Weights of a small GPT-style language model, trained from scratch on English Wikipedia.
Size: 9 layers, width 512, 4 heads of 128, vocabulary 16384, 48.6M parameters.
Architecture: biases on query, key and value, short convolutions, capped logits.
Training: a variant of Muon for these matrices, 1133M tokens, 8645 steps.
Each number is 128 + 24 x the weight over its row's rms, rounded and kept within 0 to 255. Layers, rows and columns count from 0. Numbers have three digits each. The size before them is the row's rms in percent of the matrix's.

# layer 6 MLP up, 2048x512, rms 0.0858, rows 778-886, columns 0-127
099:120159129144119121136097103068103161091149179113108101093109124091172150168129101128180122157109157127128145152140110137120103135154117103131129159122135171133101119146114148136104076107135119085092164108162111144165131107081148126157176134098124139123115135149146147118120108118145095090105146156152140110166144161088162103150133120118117117126140138093143170130157132173103137097135
103:117135166095102133107114125126113116127139105152124118115180144150066133116144082114129101086102171115125152132098129133136126118099150138136118115171120158159107102151131131141134090104138118144129109149112140145157188129161146106076123133124169138099107144139153140187140131136118123185147111150179113092129107131140116125128110137126148179158104170096191136135147120152153119112169
094:127126133135106123164156172164147100126109143123143105167146123083135152110131122074110141129117119120146104180134130063150152099113088106135153103111133157101117128140148156102099125143114107127094115138137099102114108116139116126111152154114090087142105134124106120134143168134130108128136129111178114096119099144144150108122124054085129123126097084107147157100143129142140145093154
105:128144129138095114140114125113128123089130193133132114149121108086175148146131117109130142111136106136126125120146141120117133136107110083118117125104151147094178088121178161127105112106160092152126162137101127134209171158094160092135122161114105131116149125131103143124125128151113089138119129136111148150160152153158116082138136124143095110116077138181123121180124158097126107151171
105:129142151133133141097133145130176122153167139117114125127172087114178150160081125130116084118145098145134113162126121153105123184136154086120131125129118089176107122139147099071141131115105127101119098129119134150161143133117146131134128135168128106138189106145094168128074130134142095109146114128136122118136116108101126100103100114141162125102139164161154112133097117100122124133105
103:126153121065131162112085150132138156145129139117173151121123130125117094169149105099082126092160131117133150126155112127127132114141123142117144137089152134136089129168134139132186142110118108121150129099131102138137105137095109126117128114152142127120128139146152139163126110115120118145137141124138135103159110146111161104111119112152178117118096151111128100110114138129169145164100
100:125118165127133136113139141113140107152127148102128101134121163094131128156190182113082148159154106132115116170110125111112093116154145134158153136135110127133084101124089145137098118103119126174139077137126137135139115141146155126121181166120131140110127144126094087070119119109178116151126125088150111099149154095097159076109133154128133128136092160173140145132091127107153136110125
094:145118132146102120100129057106152070137127104150142136148129098066150103095157172135169169094153122161162142130134124111103126120116114140130147109152106134124125141161177157154098097160118125118145124124098101143110148147141099127117092081143172104111145116166135127119104126097139116112116102138144151130135164129109115149130102136166158134117145109167121153124111150119094102106149
100:174099099126088099098136099177112133151108129125095168144135086127098114132136076112105118152125122146086124128145111121133102145083122119159064104136144115133102143142129123119124133153072141104138121117146132160146069077153158136133136102093162126165126103130095122120144128090143141126138174205076154117127110090143122141135138140111101142125116110136095120111156143151090134159165
099:140139152132166134116152097153187133172107138102140153097102138151127102125126128146112163151136172127095160123096071097121148143107138149121126115082120109118117107134113115092163131111102125091148182117120109145146178165117132111154131131111093129129128158141104088118170141140117141151106112200119137081130160151125151118128139162110174109159142074151189108099107129128097121143113
097:142156116146114140124113141149114123107079087144130145134136161143163124127136125150124121127123132170182075148167106159099151106140107115145135122104070163109092140103155148164112111113152109107108134131112123137113101122160147101144119095110109111116108113116133121059120101119139168113162127136099109136133148097108143135150131112141152096106155112175114121083114089158129134127142
102:125130123126088121124097122119088137158103107098115158119142152134136143119161131162147155110178140154165135083072115163096126123146167151147133106121130122135143121115093112129146088112154152113126184128155085111145148152126150132120130119144148123088130129138094103130171161129143148109167103114117152131156132102117141116084118121158165120132126164158117123170142153172110144129152
097:131096132121150145134084055143102165136161122133100115146127158094183099120137123135139109107124145148101193107118154132111135116116136129136151146119104129097140108065095094090159079135139127110135102087113116116126121114102153135091136107143137118150126109140123182119107155171111135116090133122158126079166112136099136170142151144148106164139150110145138115134133115095110177160126
105:132113149123165111103126128073166083142141154103108184111160100082137120092159132135140198086111137162098136119098128116111161166070115125144197126137158158142125168140130103117118124138173110135090143111131152090093120143090122140102094128135131141151152145143114124088128093105173143128108110129124132156124142116135140172131141146116104156127149110140123134130124133121123137123144
094:128147172148140077108166103131138123155140135130124099147148117136188141123100173106096103122116161144118152137103130107118097153126083098157150150137105164115119152111156145104135083118141141145141095130146107112140093132173099129100125119100092132142147124165098125170096125098158151142152138092153112148142128073111146120150145141116141120133138187129103121135158149149095102128126
103:102162131129112187122138120143098159108139149197089120128161143126123166124125166126105116129166142138142152147158150121118139100136100084091127114142098119152144141094143136140122142171104150102135146134123136116115133087170137146095077144151099105142117106151140085103130117075111181162142121098140134122140136139108088142151141122120187179116127154120152128129104110123110076143135
098:149100150105175160133150119113175121151158146135167106097151142133145109112131168115075144126115131146128147157119146136111121102121106088126124140060152143128095089147092158131116122140125115140119093130091122142122095100111178139101148127122147144084149127112177113089124174135113146125138118146108144158161105104120094136126097111151132168095166112141139119104108137141169149141115
099:102127128123126133186146129162071111100167154124139124118117103112128124160135165119121120099107112096100125118136096087126164136130143126132150142166167115155147081115143098138142183099109110097123119188140141132123140154098103168125133090137128168130108124133112131119135150141118142129124153110140124170144132123159149114098109136109160170125166123101182106142158072131126139128185
101:160117125109129135150120103173102150148185132133145119169096097161106127096100153129134138132166143152151119173145113089160121090162120124125161108113154134136100141125144117130096101120148104146122170150103114087157093173087116131077147133117140134159110096134107110135112133164130155081094125142150139146134155113138125112164147110122122141141188114113147113121128127150207116092147
096:140107147122115144123155133087108141111121124125145109122126149138152137121131122121166112100100100108079110109115175111090137157101140137167116156148150147137113150140095136132119098134184080143093159139135133120117135130131130200129148093176149115124110117143156080085143109101129157112077157160072106137145132125145072120130172168150149143138155134084104085130127156158098093129131
102:154133139135134141144151160142142088123126114082090117143105108155097161108135127122110134144161122098152173127126145174055111137110098152098096104120138122120130146159151128171107138109114106136107097111177143095150147125092119133116143103158115102130125121092129181098136173158125126131127150184129116165141140153102110129090103154140118098148133159147153138183108125096121155122128
103:204128092106100142112094157109137134114153101118147145151133120090120099091130130127149095111108155127089099099108107128094177107119127112128126180130140127149169158118124119150151102126184132119130145150105126116107134116109117165139140156158127080127148126145126132156127115149139127152123090147152095108098129214138121104125086128167130146106086088156111147090175082137068121081107
092:063154118091140125172086110129137124153149124135091112126137113135124122115126114152157153129111174082129113132134128127133091122135111114111134146156136115114128113142098078120092166093104147113121111130138079112132133148108130082186145106081112137120121105144099130133093090152131138147122100137115120135186120134122097102132131137160119134132093152117161141115111125142134143112097
101:116071101139114143201119119083110104148126114165134185066092155123124122104166140099113128101110141124104132136108108112119185131104130111172154182107137115132122124107101157147061128127128113128123076094152119152155113132111112102177166090096157158108099146118140052140105085118125134163136083121117178121077153127125149117112117087100164109129131112114149116158100145128107138076166
100:113179163116147120141120097102123081142145121154118122142129115104157134116130120105128145112094089139140166172135166135109168159124105116147136161119134136150130139142118110130117065162104149106144133096090136131104136137159139096165155115099120101177122140116129142111137159077159096157152118116147127119147127110129139134134092122118093168165112182127160116098111082106128123130134
100:089104118139110108076108112123166113151055106148127122110103110122115106101114113133112084167152130127105119096133110106103133132094138100144106130109196181116104118125191148113104124130120151129152085111142170132081127119148140143112142111112157152132113131133144131141111099153127136110120135105118068156116151154152098115149099102111130200136142095110140114138096120100117126112122
100:153115107153112126150128125140079106151133168115144154156168137106110117104123143080123141118137139186121112135147115156156102174128115115142149127124134123148143167143128149152099132156148114122113067106128101160146062137096137125129107091124106138100115081121121138132125131132166128151151099096085113172082130186124102175131156120098132111146102115121119114150123126189117076079166
097:129094191116105144108136120106187131165104126127140127134126139116140148131108134178152133136150160173118115140117119100115098115150141094101159148110153092084122161156099091141154161112151101133133129163151091144112118160133063161093140124107139096126119158133130108135105122100127146098086123106133156099110128143151097110125145162114070120082155067103137079117053110091115150111139
103:177117143102094164091125102091119145117124102127144156119154137122096116168145150136102129164133134118098136124179098100121132109134098131123149177116140109157109131162132103154090110088109146130137126154127146106138149152143141141147119121153131175116112149073108155128123134134164137121115141151073156125160139154125103128139142078125133131100069114138158115126165151142140134142138
105:099149172117119150118120137127087114101095125101136101137095121081098125103141153104159144165142145120170162119141120151196091093141141096143141140125113169115114116090131141104098090098102092101154090128100102110163121108098137148069157154123122114115133133130116110100122119152150143143178147130140131131133103124141122114118160118148114158178108123117157156103099138125165135130088
102:134114108154114155142108079101136145090156152170079110132137097174093135150125114154103133164148159096152118129148087079119153083120152096166098098156149109144161132101153112108098138137126158087126173116140113089134178084132109144157122156107104088127155123160141128109132135093132104155100124138129162098067101111143113131111138149127133135099147122128137135109128134101112133140163
106:164153095132135120098126086135146125093155159088158132104114164114167109120120108143173159089147144133173131063155143086141104124142124149120101149121097122114157117136088171171129146112111158125137141102132117071129162123181147103125116140093150113123119097131106108117120159161114115117143131150144136145150097133152126175150163136144074121125110156136144146117113135143126113096108
100:096122134136103120162113118146142127144111087136150101088104152072109164183072151163150130092134143143155177108149086152133134105119095097114155072142162132076150153120125117111108129122146108144113110138120124111099134111153133108152097104092117131143121092167091138139147108100130123157141100154118113137145148154146157144167190105073125137130114107143063117111104114122115146152124
103:142145111137159156071134117153139100152141122107146138099121123111109072139116122094082158125109131139162142188088127129153086147090113147089094127145105110098128156131126096106108134124162110137149135117161145121092141109122105136121107116122100101141140080124108126101119123069123138121173143156146153123140139128109153110162123106132098115134117125106175127111098164093146136109113
097:111075143152082133109177118142124131137116175129104101104137137131105063104152124095125141101098138139147162113110097064142148116110127098190173137128146113114140127127137077135126110136143128171149129137121128105131152112129147121123125134126118195120116145104088139121137099119146155127135181096149097125127147124111138119135081132107089112093090122115090164091123144166107099147101
090:139109143134171146119138150135116113101125133127117133126131113104105135115088090116098110140093198121132161127129098108135122080166144106159187129085129090067103134156152121132066119155130151131094170080122161140146199165146130114129119128125122076115132124115132099100133159133186119132149111115145118149139150148127148129135139149152121137155108127112147102110129129136149094144117
101:107168081140134133134136097149117131100133119119120121111132142111179125176128133159123097105135124078125132155112094105105105145111128136155121129108122152130072163134187176144120112150204121130137140157121086053093133101119100147130120126108134145121115115103089134111162108124148098123144103117121136143116086108128150146122114132124135105146123069166129127152132146125129154134108
095:132093125151146134140146140170140116133130148107107109135131119134111139115089124120107159097130140135106131164145141148158150133150113129106101119115089125153148102113124155104168141108140119107083113161127119137091105110059121143140158099113135102089099079126137147144157136160096142114116115097146107120145194133131111120164124079104176150136133116138134153117134116125154158143142
096:134164108141132192081117121178194134137109157117110085089115140091158117141132138119134135141139091112111098172136126141090097154130065118107116124136120137151147198114104132146124182104119167107130148134136127095118159154110126098105129163159136161152091084084129105138123156156102112076152125122125106101148136108075118145127118096146132152158115161155136101146135094154131106124163
098:109123150131120130151111132102110126131144136130143129091142101067124124146140139152108161134139119119119130143101163120135088161114111126154094139135106136192120117152134105137151155181122132111164127139177100139153188069138103137132114146085173090193085141128118128114107166109130135119128099121120127125106114129105152111155111097114168134102118126142109071127104145105146138094104
102:123170107152127135160116125158144143125111142144100131134118167176123135118144116116148111084096131140115168160114121102118127129094099131133199160098064175149102137127111118116071117130117133109095144111125124144083144163157146091123142073092126163116103122106154127108129089099127149103139140090097113128114097135161181083107168140130137175144078130105119109121133148103093148101119
106:144092129114132134147127121099150146132106122125082114093118101131097115122136154088135135156121174164161141130121123116121133143093150098143079088113168105084133157133123136211099066137116126132161118082118093127093101134121105124151156123078156123129155116103112116119133162116138120128169091118115145116121096147123115156131104121133105070068093175128099113134135125112130125121133
099:114137143099119109107124143086102106138124137086135118158156123163124119114083098118127086110128198164143145142156134121157139126124159138156127135137123146128101092124103117128142101158120129161096158127165128155140113162148117165154080134138125143161130086118110121110173125101160145101137085163108098094079125119108123137137135073142136160154100108116121134081127129146126113118140
102:141173153096147135128181077120151120130154157151098141136133136114129143133092142094132097154118099093148094112138136140159174154082124122125161124088135110077087139128131117161113123131113117121141137157136118096137173139138142109169143106106155093128085124127144097118134112121153131134112123126100120137128115139119139152126107135176164180128145121108154118138094159144130079127134
099:107110136130123127128142156109065185169155155144152124142132128101149121165101104175110161113123142105144128133139139155107134159108151138119110144093166110123150101137140120166139134123128102151131126110117093130142143141139157175120108150161100111117125091158109132091105144145118128146176116091127157149136160140171152115109095131085101101151174112135139132152122155129100144111074
104:141131166116127074110105109137126168097152150111133093132071122143161096114149174076130144083094077129148119129086119164148113152093118132107162103096109130078132139150116106148136113141089122087130100107121062150141149073148173163156126124124135162145161120164109131121160111119138140170117146135154087101147102117127164078171156133124137168119122089096127135127084108100101121158138
097:091083123114122122110106079111163127162105171169164136114125140154153177142113136151131114132168130095162137096119125143115142120103140130120146160129153132132159164127079128127142148166170154137122100113133142154105139156135164157149142119088155136122143123086106105158147129126128140110150119095126127127142156120124122107146103153111141140114156110140131156129148095135120152130108
096:079072110094127121118155131130131117089129130156125129174104147122150158134132139112147123086143124112136170124104104093124120156122121151164105135144127135141150134143155129140126118111153099108111157159153148139148130141160153156097120114113086164085135172149155076105103109116156091112156124109086137105115097112136164120134127107112149163116120132121146173119140146101172151183112
101:087159155134116129128115143128095120065096163136135165121118096160157132130129179078147131148120153095120109132171136127092163104095126162168118087149099141116160090128154119093105092076140178119115086112158132102103100109118109163125126150125148138142078111093117090097112119096119112133137182128089129150164127161125112053142097105153167142085135116102121131091155142107139132180152
094:137097161079161135063121151137095151119117135083127108150120106103136123155153155127158161125133109136143157158117140158103116126104154097120136119133122079050107109118157112161146093117128164142119107136144139120118158114159101137117153144161134095123117132169078169118131115139172143075167128142160163155122159145098122104118110140150161134104117125101119119132160102118136107130149
099:127158119138116120138120144139098149120148136106144131146102144142111160141156158143158155164107114148127161101118133148127170119124114107127114074173110137117155125138162170142133124141111075097145173113158080116094119170154135110141114136160127114162124104096122105134162138141103165138143074152110153129126135125120142110126114170120151132136127170102135153146136155138184140141146
099:111109116123157081104097094134101120142129133126128077145136113156169131134151106096129144103088127115137096068161108130137128120174136124120165118136099126112108132135127094153121106138144115125160086123118162150137119107175130112147092127130125145094090121104114147160125136153101114126148170146111134179103146104138170104115113094143128132142129059149124076080152127114148073111170
100:127096100102124126101104134141176130160144139138126086129141120124152131166101131090125107151122095127143123100142093131129127130124125131175113076127138098123067149115093141120131135145115180097104125159130155121093173088131145145144140122090096213098083146131109095149133143115127117140092137140144087144135144128107164119108159134146128162094107128144076143126154105152143112101182
098:101131113114070130117118130118113117127215177137152144097099113091150106130124164127129114115110137152140133107142142111095135123126135113128117097139139126156123147107108122181131158148111152133116158138164136116151096096133143124127123142155075141110137105106126147136142111174116120139124149140150181136163136121124144152133128150164110108160095067150117097118140104135120122124103
102:141116130146113130132105124123095105169127153143128161114189123117099100125142078123117118160134081112088139129151097107106086127140128117119159126148160140150137147158113134123104115161101065152153151153143184128157109152174092132099106102159148144138144134103129125080142096140158120155130135089117128136130102131081120128115116198151110122108106159099131127170132121158153093128108
101:119118115106127128132124113071151133150131117078129133088116173102122120089151151127119094193149117116115125115124148147134113140111132145131171132121115122143115132164119149176066127164182189087117101146100148135117151139160117086103108132139157095103128108129130152143137155137167150085127134075094165081133068142096154108161141110184133111114107146101120078115096153136114125101144
094:109140142160122104088082150133120122174083085109098110105120087155162130180120157129140127158137153137136110124127149135134148161144115080134116159140149140142094126115170130147118116108116180093106114152144115149114167172124112107105109176131114115145104107129137144139086131103098127150143128130097167165174093111164092102127158128113082141162148082079146132124103119099194146121120
109:115106084138103120149148096111135092096125092122120141131144118125123139074113130084145134122120125130145111125115116133091139102135136120110151127176156093140151134113165057129164105093131119152139132132080120158137146114119105138137136130143155115147134098147109131130097128112146132123167148113082155175135147119131090140092151161123142118165169119145151130137136154079107118071121
100:154109103112126126119156128125102084115151193144093134131140129099133121097145122125112138122168102085171140114129153105150146144142126086155133098138156159103122112107169103117107149172076133084105131128121166132118144099113134167115118125130126159145113148112117132126089107117130109121131147141137126139126138172113128116111118108110094150106150132106103175119165107114097124064131
096:103154135139113174146144132161140074113056143136157150126118123096150141125184123168121124142119151121064130118076103091126105109079095139130146124098151138111107132145146109136156110124184151134172132146116136143127113159134115125084130124135167139130150077129094143145145131175104153128139159118129135165127112104149155151123100201153119133073145125148116166141159085133157196152146
100:160150161124109147087113138134120128108134150144163112146134121151164133080130134162184153119176142166166125140103132162142097155099089147091136135145163145100179132104156099137142154126186118159136131120121156122112131094141157101122144139150140150113089107152158114122146081110106134125180163157114170147163101168156159131133168142124112101133100108144118153156092161100116164151130
100:171118092115140100125160116160121143135134149140096124105116137188109127134143185145110126153096108134138136122178125146121150135147143088165139136140144183091117118079102160128102102132118170095062124107128115136168120125129126099113091139110104127115139123120153138087123132070082104096116083137097157116169138121093115117125140119123152077206120132119129099121111132133136116170128
097:197171105122113192130174124086144098151154123137165124143110111098115120128153136119133155142106111169113124098129141120110135128150113126139163116104161146149118134121133181124165137118156136131121158146110137113129114141141108063137096119144132184084099123114150116099072099117114166085159108107107168142103159131127119128150121086119130108096105198169104175129126138139144131103108
102:167096140078087109108125154120139129149140130159158075158158113124104097105124141136136096107153121161142140166116150102163146108119108161111146124129073124134125149113134128135155131111127137163121087129127163134141135153139115135153100145135138116125114177105101142123176155150146088139151139186121156130114130103153149131107121107119161113100142153143115111139129116126165100118154
099:149114118143123145088130148146148140077110098123076116114090067117149130142141109137123119161124156129148128106098102180090129064143153111113170096099189141123157131148147145123115149150128137125135160131135091122136122139121096142131066140174105134141107120140168165137127099134172137102133118114118148093121130070095114136128133138139160134163117118113093147146133170114136124151112
103:147141157155147135114123121178142093131034122142137152110126106146113103135148112134138087104160125100086125082120118129157117129110133195123122110136150105167137179102110080140112123174090134139119130113095166129122114132110123098138129165121087110150098138104128123136142131150099103150111144079114066141085104102145141160120110129098122104137130116104117051113121101124115115135157
102:123141136148163118162093164134138105095105147138130151139172143129131156105181109110128129119133114121118108123129154147102132122156118136120168150132126156123131103136105131115173151133117126136096121103112117161121110115112095169155057096102134120121136099108081111148136122135128135110104081147136189175134143128162151077082117154137124109175094129128152140119161126115140115125142
105:112180144130138116095155149117167128121156154132137125067107147140103175122083133143116096144091104169142128120123130086136120098154137154157105179125143150150095145152166089106191128132117133108147130129115127160112087156126134147114174119145192160129119091147129079139111068205094131134149157115121154134146158048094110117121077115147100136156122095108130148107144146168144162091131
095:113124087115133117124090125120118109131145165126107121118183119121149122150099187115127119139088130123119155160164153145101115117116112151139102156105140132143122110139105097106113116120128115137136134105141114108135148119123094117132112169083127145098140136137135111124133179138126133118139122117109094171079096093191107130108073087149124112126151082103133137142145106135146108146143
102:113151192121129145149158151131131126128109127116123130154150126137120090146149155202142099140145120166120176114116118141139121116142122136157134120110121132106162174156154155141105145124112149103080139126103095116131115115106138140091159110118113156081139132108111148142121110141114156137139120128104109120130101137157125118156155112128103162115133133151146115121095156117110131117126
100:120119108144124131044112125182172137105093137103127138082106109133133085148086092104097130126140120123104132092148130131093104105147059162139120128190158110100104119139156089135099149119076146122167131108130149092086114089103139100172133180147133116170126097150161120143117139138179143114133134107136142141116123124154167131139140126081161092097127153078155172126120109125134116137114
094:124162145158114203133147156081183116072118135161198107126116107146127110096098123113149124118124091118122136159119134114127120130127107089169180100101126142114176158090144129120125114182124147153090106160128119139097169115111112141140162093082131108124118134131148084107122115105105156142137135109149126114092143137153107117144129096116156119147136141122145103141126100169111089098165
101:111132153154110153117150118133114131146166114128112143094148145149141096082161108159120167118142107137134142138129140128114196138120148113118144112094114122146122133113157112169145119121139110087110181077097099161121148162146120101137141107151125137144135123132126149116099141138107177087128148138109118108109105142171145143145145114119149110063118106121111117128148156168127119130160
100:132141131103154135151123106092116085147161102165126137136103105163129141077142120119160083122113154189144139152146107129110144135140116138135094124137103143141135098144143134177096108156135143169128133131171127123075137146167123109125132178103120139151119116151148113135090127142126142144131148150102122085165144112137145112097087132114149087119129135085141124127130141143080136158141
107:127105123100095104125135128112124133112121124136091120111125146129193104162133126134089132138134136098098132181101143155090110132137127082127101136130114163144131127127099118142125129131075117116108129144088102147143151139118123088139126122130118151114140109135108142175148145122098105129093139109117131093130083151083087144116118122131120150136110180153104138157143109138179122171134
101:135163146131124106125111104133131139139142088124147119132122151154074128148164122129128146126129161095193161103165113121109130141127089113091097126143088167152129104135160090102098118138135092110163106137089104158117107142147130104116125129148170137133141135124139104126101131097136123132133149134135109118158110170121128137084139114121124127137115117104096150109117147119175095127115
105:154102132124128134097119170116109135160154137158142113142136110120115139113117105159127115142102118087101118124131071143098108097105149139148131136110178110141128077142134082116111138120140125144163163095152128173144077116130141146098124137135112111096087103185144123176149134153090151139086139140147116127157104114188115124107112123119172116122147100134127147123139155136135112105138
101:151101111122115128131164146102079105118135087091102136124146095116124128125096109113110101136118126153113130119124187101149120133121119123142112115177099111103170144110126105107131112112125098105126100118169130162144110114139154149122104109124124108136109156137100130149120133108128123144139168119133119122155093134135170106121139161143145165142116100177111173151170150151082138117134
084:110103131138113152056123134132072122164097099112159111110131125104103164117126127094110112143107136094172163115100141137130149123154162138160141125101109099124108134182084122109132139119129123180103155124129077098095116143106141128122168133122137128134146138113136075157095138107104136106114082145124147133140111126167173123118086127108113118139164139160177082136130143111115100140117
101:144107128147136133127105124138084093182103099158115081100120107166151123114130129092108149154148104091118096167136159163124109123123103099151114145110146099089148126124114163164139112105126135148153135146120119118146124139166150099115112107106118119116112096171128125141123109161169121086136127128143131153137162111131152149145142171129147110104160162114135124115149091125102131180158
097:069174112149131132115129102171127165132125140158155116106090156082157102109112150137117172149105123167155133145146087112122133079131148148149139130121151083149172120193180136128142106125122088115117076142089160158132154144125127150117083151139130116131151134106156110089106114093110151124101126140112153086133154128131128134124177101096104124104128136118162109147113136090110120103157
097:117149124133129140100108160145171100109133131117131087123118107141125162169080143103094142146098122080124077156125140104095137129110109122150155140175137153100127157136132195158111116116154110139096152084159161127143135099111113141129187140117128134096159160116157099109112128150139111114106128062107122136072105114132137141141158134144140167120121155134173073174110102104158127135130
100:144164110132158109159118141123103082124054141122115127183103150130156126144117128153127106161139134143136096081123165102084148161117140119163116128133182086101100113098146147114129131138122084141120130137105100087139189120134111121100125127114182089119152116133067096137128155141129139125109164134116110074101168096119140122121145093163090104159104179120162142116120138113117118126101
100:127174132114089091126065136137113102137152135111107150075116142170128155118134140160120133141148151125161147094118142155145161164160141105119124153127156125106139128121160218145146132130130143126123108148119113101086129147117154129127119139122120135124115144111128138135151105135092143147118129153130135114164130088080091180144148116135126129107118133158157161129158073152127168119117
100:120142119126150119159141075128116114106121133143155134106129162165140122123132117118132105181114087132080145127133122111138130096141125128131102122139145095131055124128073125152140120087165110086173082132088136152172176157139134132082123126128121131121108107133087109119120125118117099090143100140109105104136139116131119151098117140169119141138104117144141114105144133135119102145138
093:129120116159083130142102168158096158112136088166141118127114145116119091110125147169134108167152135140113103111148134126154142093104116131122145144110128144154116156138139091128132147099131116151137113163150144108158137167155122129096131114102157081136100114132111140086106136102158118123148156108125104136141153165116173131103085172095121104112153086106085163089104129147136148125108
099:117133129108139123115133126126133109117127115200113129163123118118135134107104092150177117117122101144112111134106133128116150157129171125087143106141136097147109124116137155151133171119160128120137131096157120123093130130095078140169108083098170094142128119103142144138122087099074125110117133120103108100107106125138092176132146155162115129123124147130119129154112123135104156136074
098:098109117138139131125174131104124095131126133136108107133122127147111129147127132075131172148129116125148121158131128122117163120168107120124157167103145168129114114084144118162138132112132137113086076148148108127165131117104108152122164168106130133112145104127127102136092153083147123115127161119147139118136118138165136122106085147098133138132144138139104098146168093135151128134133
101:106146111111152128132166201097104130117099141173105159134164130142136134132103174142111105107104156129077164129113108148172134099126151136127123147115121146155115193134094155138094151107134119121104125185156127113121126178120106111158121128155119161156145123148126126063142087125142116097108136177127107124099158100114076105133132141115146090149098087169139101121152114123159114113112
097:123074122144107127099149115154121183161120130111152091187133156130147095149082142111107132099081175101145138111121092120131105101146129106111136131137152153105148156162152137160144129123126140122146161151157140139150083103143116138139120150157159140134138124150177133143117148108119151118111158128151121111170101096156124142127125139154107107099147138126103147122112137126103144125124
105:137132141136091145143047098133104159125141091088113152121112155139127141109162078152084114141136160103160140121124136129162105129103127091153131124103117139156159150124162109110126103099155092102084145085097103148127085135117124134126112071128136117113141106124147162115150127126123155117078124100159153110090135116132137177091170090129160097133104141117114116129177129121142127153126
095:096140156188158138099138117205136124097118149115131129114121157130071162133166127125177113073109129146155106123106106078143075088107140103166173116112115110120111070147118143126115118124138133128123126104132141125131107108144176093119165125122113161103158107099122120143144130100158101136126141087143094169142154100161107133140132097139133121128125157132166086123085146147166121126098
100:110142137114189128142137141120124117134121134124079112126076142130134124100146092116125120114199179131119136139152102166114120137095127132132137123132165107132159141154113099164131128108149149145123130160141111159159106143106123141139094169167170122102088151161142148093137129109108137123131155124127158142115162124118155149104115113135063143122153102130109115095161149140135136211101
091:104103084123172110129125190130146138126130137115095099122125100137126102146135106108114134175163161159143109137177133150117103126138119153124146133116096160171118133139126101182109136143158162151104132119166147137135157120097095122151093097171106147100128146122096148087131136118118175099105149038120150134123146140125142117125129132122119138136106139133108130125157132156138125128156
099:121134104155126153176108131138090121132122145127147136112114134134162102158092128119108113130118087122166132153128121128145105153109091139181116109110103082139133088105111150122132117146103135119147147146098154149139164161120121110138134117134086056108136109147165134153157146139133151114123141108075150069108156118102175165145108123122112103090152136107093133156101079114162136115134
101:138111120121117091140160147127131102106096143163120126144130112153133138135133095136080161148123143116117145127153110157138118115152121146152117101113157130135136154125148150139160110083078115121116110105081102053163099135090112082100137108132125146082132118158083143118137171096110163129102123121170115143103152126139162097114144086095138163123152081137127146187145122114093160173134
097:085143115105124139127130108108114127120102111165146125110159113109134171111121123112134097147184163162103120142126140096072116180146116145150144087115124126140137137115201125164148132114115116131130150128110080137154116149122124149134104147154153094128084096135123143137069117125092111111078115134137128114085094148105129176114101091113129090120119162121140141137144162102091135116175
095:156110153112097139111116096144120103144122114124119099119103157122152128119142132133099138116139119101161169166091121131099144124126121109152113124085122126151151117114136097154129117128147150114106116129127149078127097148066113087065143169176102105109101083106126153112115163149121060105086137104150164165172152129157155154108109137085104152119118137068138180114112142104153141083129
101:133136127093156153179135172119081110130095105108152099160170127150115113117128082102132130073172165127087149107153158091104170121114129143120124117160093152082142114096131146131142083115141093099112139156128123142157151144126113134135131104162125133123121119097146113097133161099146099111130117176142131121116155111149068148164119106118095147102144110154152091131129151102126129085116
101:142130131133143111129165152151113120079162154155114124140161180168154132111121143083160132179146133095146109120142112140129164112127106142124147135126134154107132154109142126167148147186150114126169138120130131141126113102138134110104166140164112121113115146124107122101140106135162117110141105133135120135147118150096109109178109079175125132140097167085087123163157118121137114124142
101:097090152102080173136109165083165155111112094135115153087146118105114097123127135119122113121146140130168060117160104114122117094151124124156138147120125088120121164121149112137136121112131144140083127103150197113087174186135098096091148104117141138081129198056118116125136150164097135120127137137143151117122149157099155155111145134100100110093115108108139165133147143168093164137068
102:145132153129184130143112160175129136130130111135118128164126091130116112116110169159155103119090148140123145128132130132118095140114091120144097169091137114166087131174104137122072126119149135144120102098135124142136091107119090139151162173125142136153115147154106094130150134155102160133103167118121138153130094115130097147141104147128101129166106129122137116176161125127162169174136
102:139072134165117121145111122112144125125073120082102135145155097159118143154133135127136123103151127076162102126127104117158064151138121101108109141102160125134099163134132156121103139116116101112111146095128103128094108127126146145110126133117149108113113129092152152156142114122127154116183115122139081162092160106133127112107129109121065110126094119131114111127142157143081131113129
101:137116147086168114116124123116113092141122104109120121129170125125126130174104102160133151148112106132140109159138112163103138083193188142120105128185148131097121131176131137088107132142117172144161098116103152113086118130125090164097154140125132148154115165139143144125174133102080150140129126078120131158133117132126145137172126149132171149109203158123135107142110143165124125140124
084:144135138133113137108141105089106169114127115142105167097128090113134130119111129140105106118113086146076144144158140118137137125157111137137144139093138138106179109137094087129124148139128110099142126158114145119169165125121132106159152141123103098096111116121128104123124102170067108096107118121134162133123108118100125166148121108152130100114123133139106110143112121108137130142190
105:163133152137170110135155113106135149116124162130134156135120124100122091125099134088120127152127156134144123064127129107129150136126126109099138133132164143164110132109122097107069117130156186154167181165142145118127126117121152106117115106130134106115123104124142097127161189162088091125149122130077137132147130112104117146132088110143123127094103119170150110123142141158176144083141
100:108106173147111106123122130132128129130133084079116155187105065129124133089151159149089122128135160138139112108161126136141123144174112137130125103141069070179136131142128151105156163154115167120153153140100151131157120125137144104142117129145141136104105107093128081149153140112111097142102100113125115157104108109130108123148155123099095082121137097129138142123140148091101095146102
100:146127145109153085124109135085121139096120138122108147088096154114101174117114111113136105098145117163107122107141104136120108131144123090100149163134072149126103136086114154103129111089085169182145133153106109135146151128198154116159128117140100168127150104143138149094155114146102095111083093152138164113087117132163088125117139118148094161107149147126119087089099112145114128123155
101:130127143121097140136121138127164097101135140150138112107149091164105128149119069124126106108119133179099093116121147124156078108109169149140136120114151157098143163158123115128164122096153116134051183098085123134158151106086117112162106153124061107123132166092110092145126151132158151161142126140134139175123099151085138143098094138121090119122149138139070122092098154109151107134112